python train.py --n_layer=16 --d_model=512 --n_head=4 --n_kv_head=1 --head_dim=128 --d_mlp=1728 --vocab_size=16384 --activation="swiglu" --norm="rmsnorm" --norm_place="pre" --norm_eps=1e-06 --positions="rope" --rope_base=40700.0 --rope_fraction=1.0 --qk_norm=true --attn_scale=0.0936 --bias="none" --tie_embeddings="early" --parallel_block=false --extras=["some layers without positions", "short convolutions", "capped logits"] --init="uniform" --init_std_qkv=0.0294 --init_std_o=0.0 --init_std_up=0.0294 --init_std_down=0.0 --optimizer="adamw" --lr=0.00108 --beta1=0.9 --beta2=0.98 --weight_decay=0.12 --lr_head=0.00846 --warmup_steps=211 --schedule="wsd" --decay_fraction=0.808 --decay_shape="pow" --final_lr_fraction=0.05 --batch_tokens=[65536, 131072, 262144] --seq_len=2048 --doc_mask=true --train_tokens=1038000000 --steps=6748 --dataset="wikipedia_en"
Each number is 128 + 24 x the weight over its row's rms, rounded and kept within 0 to 255. Layers, rows and columns count from 0. Numbers have three digits each. The size before them is the row's rms in percent of the matrix's.

# gate: layer 8 MLP gate, 1728x512, rms 0.0609, rows 778-786, columns 256-511
# up: layer 8 MLP up, 1728x512, rms 0.0628, rows 778-785, columns 256-511
# down: layer 8 MLP down (transposed), 1728x512, rms 0.0608, rows 778-785, columns 256-511
gate778 095:099143110137122099090100144112138087102133115160097099115136106139100167173100133115109136132134127105156146115123141125139114111126091174122112107128162149117114153125117162139100147137192100146151151161134138169093145137146140126112122123192149109157131147136136104168124152122113117109163125104148123151121134084152134093133146115171106179171115107151129110128128111138164139113153105135130055120122157120098116120131072135121147161100129134134115121103164103104098096127081100130125119118149128133099128094109111091116102136161177171123148138139137106123125140125160148172167119077141149135095087134143113163145093124126144117101143158113125177145129127140133145129133100125202126128120100114131146128114128123177117126108157112094140189130132140103149158114117147
up778 092:112124107157143108161111148152096144113073132121131086118087154100118096111147123127112183115114143118109128138127103127095138136082168132094166086103143118146136129127128102104148152104159104135141138142155149078126148159097119169134129164098075102164134169141157114104137162152167175076185116065105103114105148097139109131147095114125096143092100138172071089165144110092121109109157097127124155124152111131108146035123135161163126103124145116148157130164142155079121132139101117126122144126081153146160113109148143118097123096137137126174085146163138087117135114162134095118138088165113135127125135088129126132094114138153115125115160136162133141177126126113105128140125116170142139095074135123124162166133087132105082149153134116142149127124152127158107156090138132
down778 095:120128134149186103126115123116152108178160139124131136129144131110135143151110115141131085120170170133092150093086149130114130103101144147117119137146146155136137171106122138144103127166104164111111128115116110160105095164151142154132130124133174151134123148129119128142125098125075124189117151106099146127163144087162127127137152109098080134128137139161121177120106152135132109132134138136099089116122163123086126139143127090121150129160108134137089144084105114131113085138100100136089147109146121104100159132091178095153086166165154154125180136089155134164111114114159100181102132112158114108122101127123143102121139158115179117148143148104140099146137130147086123128135110135122165105150133124182134165080126131109147122136151124100122130171103160094122117129171085
gate779 102:169124123127155124114137131110121144147161149113160127116170117144160134143150114108132141119109160137067116177130095080094104154153089139132160106120117179070121151132156097163119152148135156123141132116141127097151097141078101136137144141135130132128139092147154105113129108137134087154094161129069144112147143140127117124165147114085122147140161113182129110142125188089124143148175140089150148122139101115140129080091131159103106148103118127131122132113170135101139114137134121120138130111115142093131153127099118116137139159162137128128122131100137126141085132176075118089088189111101126121126145148096126124177105116173112165149148113106064154148120107157143156119091090112116127122148165115143156098104113114073124109092110128155131148130183096094117157183155112
up779 103:099104108133158145125115112175151157152117154094131106133140121133150090159127164147104169113139158099131132125119099129108131114135124139147106131151180164115122135130111083163151112134149137114167146082167132111138144108087139157130120123141117154113142145140145118117139158091156137117131125106098130129153141118137151163129158155150135115139125182155121104167169166071142130120134144108171165109140129159121138113135118085123142087088103107133106120092102110124142107116115137135135137130134128128119118118125109101136138113143139152120145101138136164161123129110135148151129145087147125132095099112099116125129202155113128136159110096116090152114106105103121127121125161144160107162112163132100144125093149164135134126130160123110133189120127129101119149129109152
down779 101:136139161150139093094140113130133128115124149108117118134135154154158156137132103114140086127132128140079107155146106090168142150121137142091169107102135115152093147122153128130112144157156157094080116148125137101136181119101131112108139148102119072115089111120109113120128139111127113156183118108129125130149140079108108149118119086160168130118119128103113129126145151163166134142117133107138089102127134135121107159118173147086144149138183146164146126134106118125104131107151094097181124110096148133145127149109134153117071098127083104141122132136132107137133156137138156180099131107115130089146125119086162110135160155137115093127156083163104158092132114143111111120110123118139129141141137127151136122160114125110121113103166169111127134143167126142143160122131117
gate780 100:131126132109100165146154109113120114106113135140147194162133111155120127134141133110155143118180136155120144116120146102104093144139158100140122160087126110121085152114096134143141117056110101162120146094131127106170061106076089142104125117122128060110144113127162133131120107138144136101106116065151142104122111144123109151127150153113155084122162143121097158105131141129117056105109159115118101105137118120140140132143097154124123161079107140115094141123112120150133103121113124095108129143130099118103078139107143110121130144164149145101124148126149126142154162105157126111132158122140119105091096109146138127122149112127167100121121144117105135109150155159106102137122145152138105136171158116129122148088144143159145145121127117072135156113126190099152113100148165
up780 098:126158094158111124120111142117118110105104150154100150137141126109116113177113131117132167143182113120158158128118149128116123156115125148159116190078126160119122119126150117091171124114116123082135109175110119161078102087112151169120121159156129136088094147117105143149151094145099153127130095107066166082126148147115180132107118118147096126154124128109130137073126151117128118197139133110169097156114109148138129163152131131117133143127126109120119151127124173108151151176154125087128151142115138114159170112091109151159121106126106169125100129142121116079095130113149138126107122128132145111153122124108124103172108093139103152118101157127134143153136120132118129124155082157144142138175135152101112124096148148106133165167076163135126099093154139115063156138115178
down780 100:105118110107123131156123127145170150177168115105129133141138119104176159118143157103157086136114173138114127139151125127160147142098119080091146083134173092139134097126158160145104104117119131091103106079127109104125145201162159125121154107131156105145172144130138112121113136077128117180148158128138139127135151122156122168130161123192137100094138134159125088179095126152137127096159132149108179125129129130124143113104144122143134129127108110151134121151100123128120162111137146122118117158151137136170096100100157149121150140162159080120163128123140139134144095150110080147145089132133137154142096127127112125101121113155137104107165104164107095109138113148138121092103153125082152143112102164162111172167119092150164155113147110109111126143104111122129135103108092
gate781 096:121111120144115111119105157154078117128150120155134129183180144149104104148154097117124109132113106094126185089144127135106151164130123140175144120148136144112150162163141111133146113150175131107139160114109136147145130139137146118122098105185157170108087144088163141140090157150197154146168134123182130159119143103119156149118141093154125107153122163130111168108143103117117128119141116134162091079139122123131165098118098131108124126139179116211120171117157169143137148115143099130123155106134104164115121106116106068128141148173115114080138115162105167096122131111119142135157152091150139109109120094135144140136102147141085113092107130172160140136154171126123106116126144121175129138105142123117143170103069149106122119141126119102146113138133143153104193117119072
up781 093:134124146114115121147137111130155122125149155136129126098108131131147106140122071134061116089070110103153109130124130152115148121121106124159146134141101160144093129160144169087153158118086140121148127128112124142144137131149143161150170135129071085127110098125125146153107162153145159169116154094118126144111192113091168158093121170088119170139104167147102115105158147117113173105088126113106153122104139110089122138140117123164121119126149117091145148107119126128141085120124112125123088187158114090146113167119123151153126124109139142128110180120148125104149143140136112122147088144096119132126158137142118099150118133105140122130137126094126099116135083127099129097145112076120117159141094103108131127142142113137150159124105182120139107070090124129131098154147143
down781 094:071139147106139139151131094121116151152066127118162141169121091087123132120155143133132086121135152133123132107120079113104134122104138115111164150106104142142132128137111119153146128090181165154125141147137124111105155117170165118124069134070125142113119133116131099129157139123135140094122117162163123153165162116117111144126161117132155127121113105109130110142107083103160114109182161140137140161146097137088142142126164125132129169098140138163094154147080156112142116127077132111119132117156084114099177119065148102087118131124166129153129106139122177152119067162131161130087135137148144097132100125103079108124126142121144118139122141141125090092121105164140143084118106141156103136136094186165131153097112099162089160105178148111076111134094118094147115084127130
gate782 091:118162143095082153126143118132100164122160161157099105115118147115121090145159081164133147131144133129114099133155098126118097114162148115133089137129145157137186103138137118149194118148138124145125111110146091098123116133119108091146112128116121118116115162151173114147152098127132123156126139129145125075104131148133143128074126157102112166122145179126116103113093103132110152138132119151136185122130138148127092113090140085134142098133140130105126136124113099175154118113165105085149128130132152127129118170120130107113164144144129109112159167118127155094139107170112081111109129149119156165126147148152123085122138088124145153136116167111167110118166103178175108113121134120155102115133120142125141131104139144145137157103111081133148093125142093132111127079123117
up782 101:101098124101131168167171125203090128139126116137102107111102109109157095114094120101117125156086123115127130116104150106139101111078153130106095161113113106119112124100125136136135153118152140140139154168130133145077139100145163167109143128140130124106148106128145160092174107118119133133117133129130139150151106107139143165121144095135119149132123092131128120093083134127185153115067146078143158118133124142097085121151093119165099130143104160121160117112110130139169154110111155122115140122106094138112122135138155112119099131118138148120103100143095105157135096169122154126129166177145090156133093094154130133094132128074129130117117123132118087117147119114132128109133138133165104121147130136133100145102091173138154134150186122155189114069133129085126099155142058
down782 100:120102121144157163178103170153113093135120140160129126130114120124179143122141096151138114154095098120136142099116168129151122146085142151093094123156134122127130122114120146111136116136098126133097107146095155168140115158144134144137137092125142130153180109114119125109184105098133103154105097164122180145147126136122166142137121132147168103119105128112124169102106086139118131130043176127083126125108113147164063131144122090134116117139160147134152132139156131128157154106093138129100107136107107150114115156141118147138119120128126124124125123137164203137139110136141142111203161123161128131151117131152188113137152124102158125142119145088076122097088105141134116105151133112139141125157168135111107098135068112137118145136115096131130163107125135107104081121148096
gate783 106:169126135107102136184144155108119137121122112105170157094163184146130155114125102086121112122149106109121092102126057123134141156157105134106131198150146135109141128162079117149113118113117141099109133114072122120095123166131160139132128115115100163128101122144115114105120136137114105124121159105125121186124154142176133130139101095135134118165140154155133125125117118130158147150105122142179115100139126117128138110087119122103123165122146110131161157123183114151138156155173134128110161138116146115091088085118148108120111127118114118109111107091075117097141140141129128101128143124144120157121147123168174110140192110114130135158133180132123184153146071158138138066136125153127137132158178145131150127131110111084080132105169133195090120124140155130130157111165098
up783 103:139124115133126149101107177189161096127137109133150146135101139135087118169177183123141088137136113129113139124093111146146128099178153157124146091138159125103121118095134135132121162078144105127093133150142118104121141136127159096111098104106101168092102139169067171076139090143136112136105151129135126114087150120165126138126126138094115127092132178170119142121148143151108115087122089116127140149112156075119132139107105158153136147125112126110097104132155122154179165115141169170108115119114181134150113150137126127113135116155141096167160137144123127143148096150134111115164093134140128121135113150151141096123149142159081113116112161140091129119152111106110120097144124182136162159135081129112149121117114161087117092101143096122083125122116093110113139150135155
down783 103:186130132118136155160106171131154117095130150133114134073062108126134149139114115103099152125141089143075118123106124106157163136162133118119106123108147143118152139141145095130120107167127110097121148165150149149153090166112122096126122152154115108124155121132190135108160157068147096161128162095150155124113110148130147135116103126093148168134106123123108128169114146149157131148126145135142118088088160142114164163134113132117132139139121159110106093143143120118125125157106143123107115161137099147141114129095158142105141134075153149158153137119112118122126138110148075124130114130126135169143109167116116158100120084120122111116138116138104098098134145105114109147126138177125156156134125140096127130114123138091129128094141101118169129124104093145180109161113099
gate784 104:163108165150131161168132108137117115151131098121133087125103079139101117106155111126102136081137099115140134131115139088083150103145153115092150088128083128114150110104120106127114133138109097138144112122106155137154152135138133210143114153138140108092131100134127164179099141127126118118170154097147099126149109099143139114123117153132097143148125120134108144065111124111126165108149140133157131113142110113139180080146158099080105117146134166140077141123136150174108168139093090131096117117130136126133144124109133069204138146149115119104144064182103171141148151138125138130126184171105136147129127124118126099119113114120124139173076101114113139113148132093145137107149074119138082104193145123136108137087116116130158118079138150094162142176146139115143108127150143
up784 107:114127119169169152160160138127116099139144110109134116129149119096119121119158153127130139064121121080125145147155099104171136136112113100087140147119137103124157116122083092104130171142151118140114125159144145122128133101132136101173109142165131143123160177157108115155074100144141127131136159118168130119107155126085125142139156117139162124108153134065121144087165110132123162158115117124148135156091092114148113093126132122118136166090118110123109132109106146184138117143108108098135103076128158138138153101176075107104087148085164148079119112118151154077095137084140129176156127154135119153104120170149134112138094130154218173170107165136120133155129106111131122117126164105142117083152103149153136097139118121136134080142135131086126138103156122117112134112108129
down784 105:135088131098147166101145128116110173148121110135139080131120118123102119125122151131123113135151146145124162111171157080129096146128162144172144094117146138166139093135141153117114173143132122110130133120076142099117162114133117097096128111137186119155114140098097118139105125175132151137135094160133149157112114123171132145101190166140110126155164118115104134093101120123121131140135127128155157143133120122096138090158139142116113113158136100131135090083171154116130119106162143128137125086151113151122111129106141151152132155150124172126125096134135131122134145160139128163120122118128113119114167138129124133167122123100170071097163127136159106132161061156119135106169134135087117163118152141141127194118103104127094121097142148137105103132118156108144122186092105
gate785 105:155123136149108141098161152126095097143123142123175111103139138122093110132172092116084127128139106127118130151164142131117123174160170114110097111165092163127126121131123124188134137129148096149124142138139138104104107211151137115098159104093131159097159131131158131165103121124124139132113111138129143158153144107143094118166111105140107094152167137160139114141099116152143115122107110105142145155118091149176158109148130092091106094183177130127139149174105137130136126099151111147128123124146128112077127086152126148110132190140105141146127157118165074137119103137106135071115087120146121138094157109135151167111088113153101124124132108072107132155179096089125103125154078177141143119134134127141151139148101137129117122164129137119122112138149141145168159124146156
up785 107:128099119162100126138132114139114118092107133135084129159099113165180107159160184168192133115140128206123127122140122115175144149136141103133149067104107123121072148161152116143083120143093138116159151165158107163112102140098130082123167124179117185143133133136110074156150116124133132121105101097149106124124116140095120164135126121190137096136150107083132148140123135080117153103112161122136140132097095113131095108110107116103098142154104135175107113136135123100106123121152156149150101134153125072095142111076133101100145122101134080116154138124120148076155095131137116122097128122111137135105136113130128154120118108094122090123148137163156130103161161102175139121122146079136138135110122122116144089128132137088090101145110072146122103127124130148138132086166086
down785 108:078094129159169167128102131118134148121102139086114181145137103119183133132076118103143158135110123133133115147103095108126121182176141132126123129113162112090114128091157131167088127066110148104147113122134112089104092105098146106107177114158128121135106156109127115138103074140128145103122109175143149154139099139142102097140098081103152152106101105117142115103169096149170148081134115112114116092128145117128156148116112122110131148088148141143106149197128135137154153116129179148137117097138094096158138124121148149122122160136157118113113107117125090131128158106118136104154111154088111067119116148128166136112127142132145129124119112079172121156081101145147159133118141135101133113165104113117126131084132111102156115127124155120133101139143159133153110148149126
gate786 099:115119108109139190106155167100160102152149133111147174103119110089087123152102132084151112140129136128131092106131151183117121148102135157125104145176147167100102113142104120159139118125117088116140149116127132088121114149125125130129140119100105145137114056161125146115141129202117125093148143052133155111110147078097139146100120079116118105105113164125151156162123099101109105131117122090113154136114107137146172108095133183107113116152130115134141128113110134165172145136143093151135111132083106100127119115135150115149142121152144137140128088147099143121114098118141133141126117158102141152097136095112117120122107149141131131124128136144121136120083151116145130110133147141114161162110103107122132168123095147142147120158118108128152147125141142138125118154157114